Weights of a small GPT-style language model, trained from scratch on English Wikipedia.
Architecture: LayerNorm before each block, biases, tied embeddings.
Training: a variant of SOAP for these matrices, 138M tokens, 4643 steps.
Each number is 500 + 40 x the weight over its row's rms, rounded and kept within 0 to 999. Layers, rows and columns count from 0. Numbers have three digits each. The size before them is the row's rms in percent of the matrix's.

# q: layer 3 attention query, 96x96, rms 0.16, rows 37-73, columns 0-95
# k: layer 3 attention key, 96x96, rms 0.159, rows 37-73, columns 0-95
# v: layer 3 attention value, 96x96, rms 0.147, rows 32-63, columns 0-95
# o: layer 3 attention output (transposed), 96x96, rms 0.172, rows 32-63, columns 0-95
q37 099:417439549528510481448520494526432529504516461476399549501525484446432505536494508527560499547468487507539482507512486531538568480462491579560481453492505515440515409425554508531558538493579528549490589447544534474507512513488502449488500498518487455462523522500493569470489536492468578515
k37 101:438513495452497538501528498487418535481556438503559534505444548532535505539402454471520498497547599516444458487466446524493507497510496533503450506496471474484488577499460462446481505469426500447534444502540478532539559469525473517510489504490508554408501544557549469558523464577453513432
q38 102:528539525558501477433440523554512515484535544477515491504481487516554483468552464530543525509523464549498487508446474457480470519489508493447435547422587495466561441543541423491491500507500520469501449531565521521481550544429517456446473486494442537533479498397424442539490586471555487488
k38 113:530455500558488559453461568548467544484478444483468498482525501467504495487534502523455506492416480477473515411478501455472450472489561502488442499526525548539577569587547540482536450479485524511469563486531529440378479467475486457512490497479493401491477519473441521511439493499552547512
q39 112:353417465518567530438462522469528470543464474507541543532585512539482513444495534479467454498485476537447517548450504421443484487462482530474465590461535503501459452546492484500491440510520474566560450564505465512481549501520528474461469500508457512567488509456541504538471504479482520489
k39 102:520567564438464464495484531526529555536479491517507505600515484499516440493448510515397506469453495463535508489529601522459530526420473489472564458490504530494484473513517538543485451505489478538451532483504486496550619524556453485518511529623484466416483508481496470518511453525486502514
q40 114:584468483508520527464506507540579532459516498522512422547528481532542496517574445504400460472472508464405526548497579454500458529498466534442494527512508481533430417522484475519469481535458431490486531562454434499463493539538531498461508549558471464558457513487505460482425509494546484519
k40 114:489576591451448484501464592418570441588476539523481469457554541448440462483470479557447498467500428495505568536548530536503485475503476523506580495521507512510541512523470494523514476475470503531513449406500470486517474470511449470506534446519468493508441419494522507481514531433523493535
q41 100:472546459487504509482526453459484523520469469532488447500442542539538466410532517538397568521561443560551494454548510518475495552508531482544440482501591475497500584477492462452578436476582506484487492525499547428495492502486527491468477518547459462499540526485437508421451493461509526511
k41 090:478472524520504512515423542523484481565513470619482448426535445521484554514561499519498434535488441451497478532470487474493471450580519511497546536489455459485498490560523505502576480515486562587595572523510456480539453510516489507548456543530429514512479463497503524564487493530519559545
q42 092:531534543481520452504418573359526507602458523508488488506522446462437495481473504502452519505579504519481510514522498475447417547468449508495585550491478545447523514464460494527586452513512467486539481560487469493515502509518501525507416484516486515493502444480525504556545530493536432466
k42 113:500501587524485499451534494452509489600540417442546510484495442516512450437573509471559467513544504511482503504494481632477546484502464521530521491443557471459499520528502517450543494503479597525528466495456492501538495504504454429441572463463487515504507453527512504449581491516444476536
q43 113:446478490479518481454460453493489550462480488521443495516503485481435426548511502476428514485426551449503507532448493578470436530491511561569460460541482468522472512493541533505418489553463445520504455478556521489531494500517490627480476488566509548435535510611537543497525493485499537519
k43 115:499499464468592476492528495490418494529436580494574476548511516580508478484434486463533525470461533520432533524518426545549481589528472490554514516495486460510446525432450503597544515494482567521522486568570508481590482548457458513542478532506470448513518523454486512509503476513497511513
q44 095:525434423477562481508526537442437496543525539510467462507466516498511472454450429439563583520491551440497490493548500481447527477489565420550524522516548547526476513491485542523510508536512547542463508513508535568467485561530534517440493542380521504519522457458474449484529465479435449520
k44 092:469476449490486522436517498454543524453469482536463564569535475505480552441489522481383487468489500571482488520550556401506479524579542497483483454539448527526465457505524545430424499492491500530530453563429539517473483529560555472465436475536524417514490520511486473510490484530532474472
q45 111:470592466546526518503547463561545487537417535454483473535422489480506527474509484543482455529504428573548492512434530521461546509521491472517495628484508507567500518538452493514531457461513448534564445472540487492482473514506442510472604487542464440501512452462480551495451505472522464526
k45 101:490528523480524463519394510443525523521521475634487455421514470568425518476481505512444467448475489496486513507507514506473475498449600445490540474482505506457436472466590483534499573498417535556502559470461492511455520516523542490496491490503488550520433439492501486486513581488516523493
q46 099:409474517513469528501491411454564525493515527512586501554405478539534559471518545465455524487527512508490482484568531515491541504486465491462488509512496427504527492434432525531594486463520462479565532543430468530534527509533550514480468510478512637500552495477510534560512477504473527474
k46 090:521466487484489509565497530561536461505517450463513528554475426572494547492519556521515552436388505491534515421440463472468467473538512525440501504515492579579440517437502492510504491507498432548503526517471532524517551516517499431527513544519522521504600412456482470500490509556443471513
q47 096:505555514554448463485455510481502525469531579475555498528546480424542531500482501408535502408576512531489530545550467552399464464486453527513544547503531473473483510509474521533513496514498523423518541451469449521482556472536472534552618451483499505495506512484498495458588463491523482454
k47 092:566524543539529502449505468530575548488440515459496576458515407449470480498521563588580486475512569481453519506442466551526496490451519520519467538453534548523583526487395556499497455461452506477456497488488445445488466466545467462445459514479500532494562468501486493525468495498505530472
q48 111:513507507537506437544480468476491480501480437449475505501440515432544481637507513514579542493541564454477466485466488521481572503466541527494529423473609495464552528459507553402525515492464551463487482461528493509492532479514499441498514505495470537420491560517533573519542534516525526485
k48 101:492438475465475482505517451541384516451522575565531569444482531564544533491492475500500465538472470531498468475534466455541496426487528488529467469482530529585502563538528520475461507461555517463550485523429482550554489461438422515463482533446553534453541495471473584504515501526464472510
q49 104:490492518442517532550498553497494553547420553549492486512470465521539546445491525570512563463415500476534563492501514462536466504462541421578469504478504477503438554559492529474416504532489504490493539514445483590505565459462527492521453474495507475511523481460409469403493485514542544525
k49 103:588506494471564488494441569503503550481563481507443481541520474505489498484563555492527490529499465516494521567550538431480507480501464522413548520432476512467488493522534493495539492492499520501376475486494501496470455478548505516574522541482478420485435558539463402476408547465537491515
q50 105:507492509496481452495468523498347494524473485513506504500505481512523477512449456505585454476532521518490470520514482469446533527581526418457532520508480521556533518425523484468564540549405554493478529469598553519533537500541492481478489461477454435456525508514545497489500483517483524387
k50 096:442468435517484535525538515511500518428545488544551532604516509578556482436477522559520453540511536435529491571456504480555514490506459457505446504548404479582561506461508407454518511491544521538534527470502565532513586473475513508496485495469501460463516495506477568483490499492440482487
q51 095:455449499478473463498499489441500511574453593579481507513480555477511433478498476526544539553444433435550524496494532574517498516519512478500489470554509554461487554559509433465441489576512474522578494507475483462488496509577508531412459525605511452495530482523439503503502476531534488474
k51 098:530526501487532502473493498464483490606541512571570475543501478498447466503557437438484445538560570527481482507546455550520494513524432486462500426500538521490451522510469510520528468505476486484504547482478611498523372473487463480543495493509426480558467489518522425465478526497458494575
q52 109:502520511543457497470405560507516512574544544517521576473498497533512506509486471515418497475424513501387515477554523478537519523485542482513520495480474593512469530536519560451570525518503450548552481478472485495486487504552555500401519530488490457476428486412485480407481523489511467465
k52 103:492499639459494434490494523426563488546502487519526438517555496504491520487511512525477485533513503465517468458517578564486548499484529523493579392525495515508496488521506495475450430542488568501548509421541480483503503476512542513496484536453514515418452516548520557467487606462455497458
q53 091:409461568535448452587543490407533504531490560538539553430494525580472448530523492483479547458539499410428487512527529494516532484506522516497476442500538551562478510447516546549514484490507529533458501503544453550584554507502498553523464521513519534463546490466521525488556462533515514552
k53 093:495434494427540514534452434467519521565488517469498443576504493551503519501465518543528500467466473512542513518575447506476470452476546498565451534494487562508503539524491478542491476457604514558489494490488580524584463471536506532505458511515533457381547559464463451493553503464452523532
q54 090:488553491468595430476526457498487502462492503504493500502467486506493509514479520508518440490500492544518479559555529592543501458486475467522521533524611448489473475551498507522384461500531476505515466510482477501568524450597445545470534576501562480482526526514520505486510465627430516505
k54 089:463488483463541441552443465426545483525504552528506476522501534524538486504533489449490442480490461453429570557480500536529479486489477469431465550534509555541443511570460558501441473559442449544502491517491493542523423483499477533502518573590469526524491553477481466580543459449568492499
q55 101:554499475523447531433511431532514515495499518517598486532515464482531528508441531477476520518505490524561538574413456516474544522530469542537487526515462440511514412444547440561527526475600509505494455426539492495515539485548475426535536414471496520457454476545541502498498551522507505557
k55 092:429526492498509515511576466473481509518551509513412521450513447567467454532543500503521521461501529438473495532576516520524575496457532488501457534552490481485546511472512522480470511486417529491447491464525436576507535463406514500535450484466529494413613473534461495445517547520527572500
q56 100:524539404511545465490515487494497492493511525539426507508481506448511502513528506543439501524460548489462562483485546479496505536466542525493417490522497392469489551524490399518456475581461433550527489545500478538520465477499563524542487451489592483540549550496489436462471498598466553503
k56 094:533510524440459527511481528457520544462547540518481484468498510540448455520576532491473574533506515468477568481503523479488487555524418488547474510514465463486431523540475441469484500499488478506521443564489547466574454478460451608447560519561457471567494518478485545525441512556604517522
q57 096:510577487502480490564501562452430585550530521537507459504534523505499538463487528478591497529522551522480536490504505512505572486472540509481492500458494518483500445461497452440579442544515524417456488499507481505473437527481473422526420434416479492450455464483516392501542505483487474535
k57 103:566494537569522584412503494533465434493492446506498568505460409468553513496500509439569517546573496521495478458476465477522488467421511460483478521498495498512494535520500505464516520378479534521531442516516548485476555500460515493503508403487457520535509510563442557470559536482531541469
q58 102:463501505495567415470549512486448478486556514532505501474491538500493596531499535547497529540484506488492532547515494574449505549476443483416506594547537446487474413501447500510523457483495464451512449566471461475502502425501515471590418486519530506504513554484483475524484570496516513591
k58 100:458491481478473573550532506465498512543468517505494490443440468522486413490524495434543532545467427551507446509481538509485496491490431499519526523494535576519434508533513506487485449450442462540519497500464500502500500579464417478443500470501533440555455473599518553502562417560435527534
q59 104:522505465504456516511495513555494495419531526554456435491515587524521407533515555433520561473475512478549509525490548525481488529563508419560492490548469498491465406502493430473476482511392515523518480481505523449488491528511482442532547504464487562521488499538573463457549466534450577466
k59 099:507495485439489459512497416420489485523411590548460535469531494524482443489529479485498517564549493473499542485553470532533510508512575499489469505533430456527560507456478615490526485527563486472465498529557561451559513424557503512488498471566510468525508453534430500475489432511522542495
q60 100:577566475447551458464499471494467448502490583512468564509514425570516458500565498513477520502526574477508529470549499480469486569524500480500486468479451519517379485493468431487509487492414559516506481469512497571527548507458542520514537444471429497507541508477491452452495593556486492523
k60 100:535468491506496425509468469443504470507524521540526466461528527553529546429504499437495584507449465489533422528512542534498450575460457432514479554512487512484495573555509453485549521438468532615542549577510530459553495461488514473498432475516502461591502488503511517471466511567480517514
q61 091:471566505471535480493486549542510559516535465413523543490435453532508530518516522502429488468418508522528501462506523420521508522435471489492499501474546501469446465458433536494483506564553490478527457480555490503518571415458534532491484512459535453458486472441391478599449535522549493489
k61 093:486524564510499455622494555518525555503595467517483520462536515483505520500457546532539560477449472475438542451484502449442539519501464505449508528491465540457444523560594532504413462470502546497505485532477503485467503504518550425489476549561562457464485508506477444460554547452459490505
q62 102:529520478529498507480537480543490517411603503504481477462388442455502507580526500464474530517505464517520490508494447457489471512558534470574503472471509505486508516565504399470462479540513554577548494561487576507522447479558527447554457517511458514551506506536467519455442503585521517495
k62 105:499501468527458496508462512564516543459468490481449481539492491524491489482543469555440504530484468533494542495469570455450450591513525534457460525528495433559524490554488569458486459528465436416599432516501501473476503486491555528456499487485528511521540522438441431547430554499523542584
q63 095:450447510537533568505560544522497566475463429550502475522497563521534528520427443487513460567445575438464462551455490511497484519496471505481470483488515632541499498459386473528511573461504456425518437475472530504510531485488518474469469476529509487434517539498474497492511562493478475511
k63 109:434524515493440531583467507510521448566557524538503502554484494554510558428480450496513474474542495521515473494545501394493506578520538446482525527520504524512441549431473433547535543477530540508487582440568481584467518546489449508521478545508523471475496512447507475506515507456594471489
v32 099:596446502393524540452502474462510470467533495508469464534520552537501468413587493538543466495483491483503502509501470493551499473523503547480554532498503543497534571431487499484495508496487491537472498484526489461432474582546510433465487574549534469466474495499468405438536480493487484385
o32 099:468529498535424496565462495550508529453521433476485517443435490462504477563472525473529509560462500499501487527519498514461480480518555499479426461493586514421420477599534478453449426531440498474544471577482530497514429522487453499566444536456538504491510559536446522531471516535518533500
v33 071:476479547447475410506533421526454502473433523535444470461471444491562539523472521466525484521546492501503548475408446523450516528559481462510498564470435475469445498476457495533481493499520472506640487488502532502542484477495397552493506523513475491539549471588486513477532503509497457551
o33 088:603454518456460470537489588493535473536500465490550509510544565596521537458535468540482551452501515403501463503523539433519435489486398516476546451499516531550496459484537509507559488506517487506447501538476477450460540518522540454500428524463523471504464523446559469546456539493512533543
v34 085:542529444530436548512471505554482534492555499531593516538531502480577480512496421507550511522471506505507427529484470477449447538489470498437543470530511514505456580498400478542531562488469477494471544480466472478451504537601488487549495460504461474586493492517433545414529493474478463479
o34 084:456470552418522457515554518466524467500486553486464476515504500514475437498494575543521586463490473501534476504552549566562552494496504605567444501528537498461498511478516559577470453540518515500488441546522501499516533461512498496510524507522491513443495511553465459544532487481555639437
v35 097:479467498482481506500445477477486492475515495483543474462469513480494541584562613550485445459480537505467545490453485558490477480515501489487498497453518486477495475514562425563479558546554561518448465526553523548571534503478499591503530458529461504437528492459412462472399495493447498570
o35 096:509527476515482497492559516526505499494475492469422501503535449479481494543451412385528490586418521489488474550534514461475526537439520525499549538556490544536517476461464531449559495445527544562543516398506474549444516467533478461453551482508475453519456517497512527464511523444579556475
v36 099:479452504531423460511499548524556580543452520532515501472497576543538516537443473548477521543538531470478543499475408521445427518523574390509491475516456535481506481434498490492449591499492527479498469462507560477542497487464430460469464572507491459471469462571470451495524532483473498490
o36 103:504527528477563473561538485485502463425506451486520480501455443535405447447499506423499473461529466516416479478552530448480436490478473529447531555486558477569471483535456484583512466454454453470443516557437442472545470471477493520525551441450517554505476504508523520515549447512554480487
v37 096:560488510608424446468541526507494397501444488510445506437511517472452460487429466485564518521499554535481499489509487517493507475562472554414508544543499516490415589486519503436525482493492478505548533534510493504456539566561516515492564505508544447479539477505457555439500498564502483469
o37 097:493459502456533472537526553452461528547551485527559494497514515564588521564489576540463513493474464473448500536457518480435530511378419458515493557510579549506472524565492451521492465499503556495485474418497516508528548424492469465532456527519474448486513547523493457561539525510459528520
v38 096:499420536439528519479480522465521501513405464543471500543508574481514514528557492431479450465520494525532466513526503478452474446445488517528472496555527447422421468467545574468502475492537476483445518524617526498520488509551472484493495542508487547456553559484603470483577469515492509462
o38 103:567529439501508518506497504519559508446574439494480449505381468475538512478535487501538511497535526505543440512508481451505483540525493478509490512432488485442505502522552330514551530501539568498557500524440507536469520537487494504540522496509484446571482464541516483445494596524516481522
v39 106:540497475458560525494391532440522477503532452479519446438508481516540441520524551435478431460574511468465430564564482497422489458535493449488511505543446512494546487438513500467541529555529539504505510583490531536501501607497507468468508550498529566478518511474557431512513515477465511509
o39 090:480582518533458516507482497510493515474572483573508492524495542512406532456500503466478574556492491458429533471554510462498509466483551475489419497535501387496530493522438468469482474482531494482578435549539474537523494431520460594489490488478567412492495449517508487485542539528502533555
v40 091:547524487511532469513508564487477546478583435507508485531470451509475521480450568459505529529493421466517478491471532468424523488459493485582525485466477443534458489537437403525506451550449460471461540528426521548545512437528498510512492510411542505477464489495548538548497516543440439576
o40 101:510446503458541474487545530497466511517482514543508457507462504555493516524594497467500491533504536474514472561519464597511511515573461543500435497592446495442548557434537572438575552545511536490541552512532551482519477508523523555505495550519553462504586486485553436472567501508484469466
v41 121:535520522482564532467539548484459534544483491484481508416489497459486498481452508540551556512445482539570506478407543468553521535422574457524482494540478419550488540472426443465458437516471447532501496531501437570564512521486438496537466502482457538453524500466500447503487542474574475519
o41 115:433481527543486452524523572481505519501529438495464455526503517472460504506494491445496423496604543508526470506482493516503427431534490560500566469497515611533543553516520459484485503505567600504498534532568582460483500517517493496471478494574484465478489514500569483572558479486450450475
v42 092:543535520551506498507472503542463485551529528456464493561465488449497489454484406518520455553483512481483529477544493437414547574508486547482513495489492502506512501537451467490507550587454454442524564563483469602551556482542506455469449443449510483545468427567523513550496491523532448533
o42 099:535464481445505453454512475544542533506494585496540436477506528595533493570543535527510513451507491528479518493458546577536520484478521514524431485469484483519556516458558505496461532525575552562441508424498508430512464497498547609503554558513573498492451553457523490524479449500520489551
v43 086:525572449494449463511475450460515507518475460504548487465508538548529487459551505415484539453482475504518470493500491465508537513468559485540479444468521518480560461468461455461521504438480571443423489604522519473579469457562463528431457493454530518444497511448543509561506498406503474557
o43 096:491479509525559492488579544509580489407539486521470503432462515427428521491509483453454465497508550505501563522543522496508508490525468515519554457591511430516506550562504550496486484520470427518499460489485464456440542541501540558449504515583536509563497594525570497465446517486515465501
v44 118:486441489493383481533559511573483464499533514591523479486496542537518480509495450520533480492487520454512431453475524528449494442444494524478490511481497547427520525496563563498456508490505457452495547460484562505455516506538571423469453498567478561499489491491541551497541499431576448425
o44 103:503569512464466523485457470457540512523527474405545487517467508531509433469510494493457549502520507432510538490561404498462478561520449519584501511535500479486514529458538429595477535526470557546479491531544469402488471549566478480544553540486538545533537479550468514461487438541507553509
v45 099:478537522519530368550585497492378557602520535523507518501468544567553500490538489488479542523523470475489508443491507494542471510511554483543506492455517530477533508562469482449457503444525444461491477470550560525476560505507479486500495470469555426451472502455493399519500517515499518522
o45 100:479505489539468518511465488480605407437452529459515423573489515399464463533505445496535499489544527490523520534451513587474483495473420501423506543534505489549456525435469478505445497503490459476462532482477469598519492492553439498549514518526523521560548484515545539520524463519448483516
v46 093:461465535500515484415499487464482479511552490444492477495537533506504540530556508412442514458437531551479464522481504545486462392478465521521512481548374509468480413467500526497479494505490507480526449507521507542463521524440464442506527597474567459482552522490568507539462486571450530502
o46 094:506566428508477532567463498476533481535515446567477519493429428474520483502460496519519534541524469494506500490477556494488563556414474499432517483475487486527532557482511455509647507521536497505546526462459586499572430500515517566515452462528494454520529449480483501487489534557496526571
v47 099:419491502507446435478547501530467413490469548614473544531521547509453509434457489558545486437463449538485540433493543521535528463485490547544500512508499469451476461489452541494505441471545531574513463510512539566474495521453558464430499533475553500503464532498502480517529526486502389506
o47 099:525507535568455483446452552584520519469542486476561499500485432472505507568488514458528510561540521481524477493412404497456451520506447486506532474549441413485487444467528514528504517564496482492466507501498512438463526481492495400552476440505462602488552472469455538516455505511511536542
v48 098:567457493504523482462536444527489451475381488527509500489499512543463518472565488524539478465482523426503529472507496510530451511595526616517488466487437560558548422462521534531426505492547500580508451474459477507424480487515536454484531572482501474487487530478493511497507567536502551541
o48 097:426517591515439525493498520456624560555535514472471538455489421478503530530494508475529516613455542498546521461505535504508528520424508458521573543449517485497486452543516516502521468557480500454491542548452504457471489506501482491498508503443531556536514423509438448516530464514485423498
v49 091:498496533504454597408480497509492462484551515529574513459485511454529474489499510587483543463465475575553504473498600547545480496448573483513502490542520571526472568540505485494486459431452484476430594472500438487469546514510527511528488468498467555507486497481477534494471467422523442457
o49 091:421565496473537475612519502531483556484445513486409564520480562508472474556468496539496496546523520528563500510468451465492497525497505549509548501524562470529520585466515535585459557492489537496513452425554510458498468479492486528519464527515519506442566535563462533497502549507563544431
v50 105:402407489477474493470471543480592488438497502497471485463458505439545493570547544542465489504537512523500530503479523508439535431513551419504546516470539546484554457479604515496480523537559499500530515505543504542499522490507435539509459555526486537567543506527511506491469475399433537512
o50 097:578506512483451482585455456523506458540501469480496477503512477547540487476496468490515424511495532491503497501496479477472505544519510556471486504523490465560485469472465496570615534446407543512552419451567468524449460507481493502497529452386504461470517465524508513456507604567558500497
v51 089:502537479466479538468559485466426493509498409466480508463439492436465476483395542482511509484543533533493499478503478496506579463552523544375511567542493461515452532513508483508490462469498431583556563482492537475575449510530512504531527495581459503476488495450504524547529462561533508521
o51 086:495431462494560531501533565482455481528510539562463492563591544543547459491559433492479512529534520478476436507456511466511444560495510475535497435410610535417496517450492427495530493470505567452501476473505468490504510507480457445484462507455446510492495518503524412482500454488446522502
v52 103:599546461585513499489590531535488481530455425486487574493568492521457506458422518521531513516481522475498535521516548480541477538549474568551521453473471551543531479518443450508495478532468443476528452554486464452503496455521568430510489494428496483509486447457522528450490559520468548564
o52 098:417457457503516465493498552427475529486442554513503514448508450540527533525450500492497501503491540414432519527484491501533545504467468473534505564464477581516466550460511577494497518519518540537458564525416531529510539532509552548465451525538525480477615483520472462569474460541496415478
v53 105:467429480475487575460455485520498494459537490479465538473421468447463486511486516532471483483500511479451503483540605524575508548461527451528552466548460430547494491488471560437524466584508519589479447560420497544500539538476519537525533495461489543505459509473483517455549539501524405488
o53 103:444594557567473515490528555558499490531498478494540531518546514485450497456491477456506521482507476500550457521517426476525512436561482509505440527491519494455539480509472527522498541387559501492468576441574501444489484467412464442494526467532498494485513491433501451597447511444542528518
v54 107:445473473528503455535579475412498487533515492458501453507472536546427551492471577533501492508554446507503540490489489536505509471493489430515517509496500427511473509504535470508511453485472496500569494446500523547551422493418458530501470462496507494483546502449440517643524468536410493574
o54 102:516522502537567490493485572521448413483495459562444503518569514530513478549563469530455500529481502518424454545411552531431449556564505468474536577524419497492483477476454517471515536474451464558548554553553500466509462499502544511497539491510439477554501497501585538514502470547516510495
v55 089:516541527407408460487519486489427516545492505530547450416511462503532497503522476508514539500531472473486506379476518512509525479508560441552526479544457469567500507548476466439478499516513508552452540482482445526502543509560502504531515470509455542479441499498435481474553604465598527487
o55 095:442459522492466553461536432515603501429484472517446568517495534480450511516500448484500450492447457443563445523463495451447448524458447596489489530475527528551528450454461464522412525495518484427523459510531468457458521486482466504438462519519476508488550484494513485584502458439475482485
v56 082:544557525533497496502558515586485458500572480490584521473590554529491472418488493556485505543505470490557489550457510507472560536447494481442477478463393477447514515439438506479473518510454472487509497492554504445548522558487517547525405477535496520437527466515473492555472522486453445529
o56 093:463500447481492503514464467441461509429459474471498513416493516570493491535462532443524514465497514473454507486469504533577449446561476486528576446543514523571467481486471478468538461481486517537552482497412457393572517501503483533435457552519448488495512480478530490470506460561475610515
v57 078:483529464516469539547550552504517495481565462484565480518483548466457516527512509453550567465503432466486539491458483440462524552497447497525527476483495445509448577418450499502564464575447546504537471548446480529524550504528499568452571474475451441425436452485475524552531555504485493500
o57 089:497442525533507456406538480468500514447529522573506492482470509547535468535516492548449460529516527477501432478488502551528464388476552467538418525577525518540586497506486524473525445448496504476545568491550543446601512470469497466525482491558450581502524511501515482510452471460541515491
v58 090:543572517501485511486512493511481480513490525437443484435538473497578505484497468478500475520487456562615483547482566474505523525505443413508450529546433495528481558480382504450533457508500479441468508479458392496554514500457475541550488511501564490500522540445509484427453493503525525513
o58 099:474402546427572532501443504496524498529392418522556541514491523499453517511474533507594498500537566519487535526467461538552515440478586520434502440446495552554532532525565490556500504524510478482500443496488541519458490499529501519514501490529473487477478487576545550526521535437449521526
v59 110:530483502459546512510492479474552423503411545495451515446468477451483501513481502512489515516529501556506533542549519461530492475542449519527544495545482485522380473532504507458487533446538490463591499548448439599523519519502390508515621540489510473517555537534516486484492494547473459509
o59 102:512475508517515451487468537528466453483542464500518489535500502527529525461545518529537482519507515514463509464408480546494539516363466470366493555437529537479542519480477479449517468454427513515441519489516517513413498446508534462463407471505497466542486484484454416483563557499474503501
v60 116:537510467556487485454517556528468444480499543546503530481478471442414505477502432471558522558527572501460496519522513474500475517548476480543507514437447519546443486498464532455533504504493450463514441538411506567463519541503485526473537541428563476520386484547582447504469556541525522472
o60 114:421520524460460454523488467470503503507546494513600442546521481512591541506485483495509507394476504439487494533495480564507531436456468491420520474547448479492546497470519490544481481519488418490479541456508530433548495428484474490538442471502559531447526508445441434502536512497501415535
v61 108:536483512551458506581462507536517517509480464534552483471488403494460521556532568440465460483472481448425508548472494510508462572534452448550503489410493505529520517497474465503573522504546541551486434552533534497481523437475480574505503485489501443481447425514521501596485476566474519545
o61 107:529551455447567521409475538506472435537514517483520566547450517483542495521480447467444490527490558484486439451541518507533527471452488457506509555539479497511505484518470521446512422484513382469508537418477471488556517501522443470456512566461505500489494547404529455430454472457505472472
v62 096:521539506471487594454510503452488588470563511469558461477505398475495567571472494531462499499475470521537525494544512493529508509517504479508505522531485515579547478507390469452516451529511550423500589540489466491447529463461522468465524457405492481518479505424580533490488475477495525496
o62 097:451569449521578502492469525465495546553461517529462496527467576450473500507512438505464556476506523465452506495450534537442531462476544504503461432524508494469508577486554622526513552499528555455492417558526490496471473537523535534448507452517563531466511501456460534548491502448552424510
v63 090:470472575566512462471448539537527460547471558539450490509472525538473494534488512491554523499477520528478548528545449458481447524464493567499512461434487505505501415467528546479485599462509531508522480517579516467429546455472468552473508449432548426522506532522480484397475485551546493557
o63 089:578465431517475449518509444518526502439465562506564457449466467493529615559495521486493476510457465543509537465480476516495589441466495454491517606564562509542519524487508482528561421540611518529462486479476502514470508510482521458490535472466447515542495478449496508511500536503447500476
q64 096:589540496527567497439583561508509493496465504508461521503577425466520463523453512563520493506537557484445506477470491502528486560476598451494524408536468502531549495414519496467535495504459503448520491466527435450468493535492461540559516498430500509435434535515484542461505507464561534524
k64 096:504473501449556513480569471459405443519491448518539556475490470625496481536506477426571517549527544512487449431495427526533519506484467470563469452512450517448528488436458538499519496459474541493511503522550449451551557500442500504472548505492477544528549426498558512472545463494481524495
q65 092:559504505515552450515435528498417471456470490503429529448486521446506542527445490488454505512485501512542407531480511546450478514494498489589493528467481520464513568482466512442534582467473584490507550514637564428523462509454506528477515498437476434511492501497506444547499477488502486487
k65 092:519510504534535482498479475560417474506463547494502552393531447459461500541479432488514428533520514539430485449499513470497443561614525499569526543463443536509455533503559513433490456514494539441522498462512494523553457495467535536529470518468433435491438463436488515511468512499526459521
q66 082:506392454563525541525588467520546458464515502475474503509527468478509501595503453500549523449505485540453457485527547487552494438522487525578504502536501458532522467499484497581474531519457409500462509523441488497541462497480482462487566521453493430563420565497542516475413487471502502464
k66 089:500555512497454477551519457518500466440518497548437488514536623509459533509434534502425510471439517497517535481529542485495512555578444486480511456577456503508516456517489443508496480501443458484491524515481570480561440514514468519503509451569473488494411523486565432513531536540477402519
q67 089:506539528472422494493459508521463509541503595500517479481551486460501488541442580513588580498473479475530546472532529595511468428519470538468418458510463467516518521530488456478492468524443418540564506494438524477584545505518467521408519468518511510504515436534555495504499512487488532552
k67 103:514498485501556501490510441478450520548502537442556517434475538557479482571512527498545531463517580515449508521457454622538487471511515548473473481515503508512475546462453448525489513483436501550499475489459497492603486449495427550550495461439572564474536534529544500483588454536487491488
q68 092:474527524500513456453503448508515463532519464524451445528505567447509561490516531469384527514605542538535511455529511452463552485461538537488503518517466417448429430423489449535523510527481528477513514464526478442461399502459558470447514480538464513487508513488505454490479494499461514418
k68 111:477610539505513538431467436453495468501533495495514509459457500471533504459517466490449442568495498472488506487514462512492483482531484459559554511434493466496497518534496488491549481553525554521483454513501475537529467514527493481483563513438417508575480369558542571410524527560437492479
q69 092:492506513512502498499520471452517516484504446488455527545502476512489480441509509480457521489509521445485497546490524459537469536550515459533512443460443460462465389456412443532498647488475522527563497550468483525508510484561510495497477412523525594506535468548543532527437544535529419487
k69 092:545517481548450461515499465527494456540491483548479484536497395523485525541472515552520501510497467464583503430553471540472543485479568569469492463502532503515503559498588493494546498420518501490530497492459482490438493518529494492478476453517546444475549460504513615439539542614452479549
q70 090:481486524445521559462463524444529520521443513544511524533482432386506534508474516566511469490462514502475519487530512512531487445513452461464523532489451485585479497603546546525484450530592437512393514526467451499520465467507495493514550544549578447558503456523446511469480507493484463527
k70 108:475615554520504468496524501459550552561496488471480504451540558453441460532496488534583464491530476435562494524492555524460558443492494462511540504510546489399542491536507521536477523538490450507492487429539497442529519478452435474508500468575545498502425553489538532507504493444472464573
q71 088:501524512457490524538522504443496537547499469526509484500480594533413487475560480476550504515517538528556471480595441546562494477587489540559401449494535542481458518540519432574491525469566531504515512535482505462451420469563494495510507477504527412447505496545518461482517530468546500498
k71 091:496517476543497561466491484551478562501487515424492530545486557483527497520480511440622533477510483587544441515455488500527556431553537495528528470489548497518550509492534504421517526520511557460550418503491519456485441480525421518443502518499501442490462417521457502455525517490490439421
q72 084:488491477495553525520463535489507478516525452486471503573430488459564503502446551503484509491517597482460525497467478526490538465521593493434472584447564553546454490526420490551440495523566499533472522498462544518473447529585494523463558495493510502425510432456465453544538455465535537526
k72 093:498593464484577500519395565500492555487530485494439491540501459458501535457549479550431592516478522521561549517479494412468473541521517489469574510528434545486457549523494547482427482501516466514470453533510506504437534520483479517483454515586525498482472442485582540527496480501504459522
q73 090:492517494586530485489536531475498421537493480525458482497476503492458505544534464568556513493460528474526529515435458490497530546457484486392491595469506534521519465474515534510536548397480458500462576489437499530427533513494483472506439401524479491532567474521506587490528531485558496547
k73 086:475546488512557493414436523400511543535534476522495509555564499413490506552499531461471547506500559491515522543521483450472522477443528488458418464471390515518529478432494486453513500421502542469510536508487528530499557549492469491527468439500464539431557520460456453478540534507436524485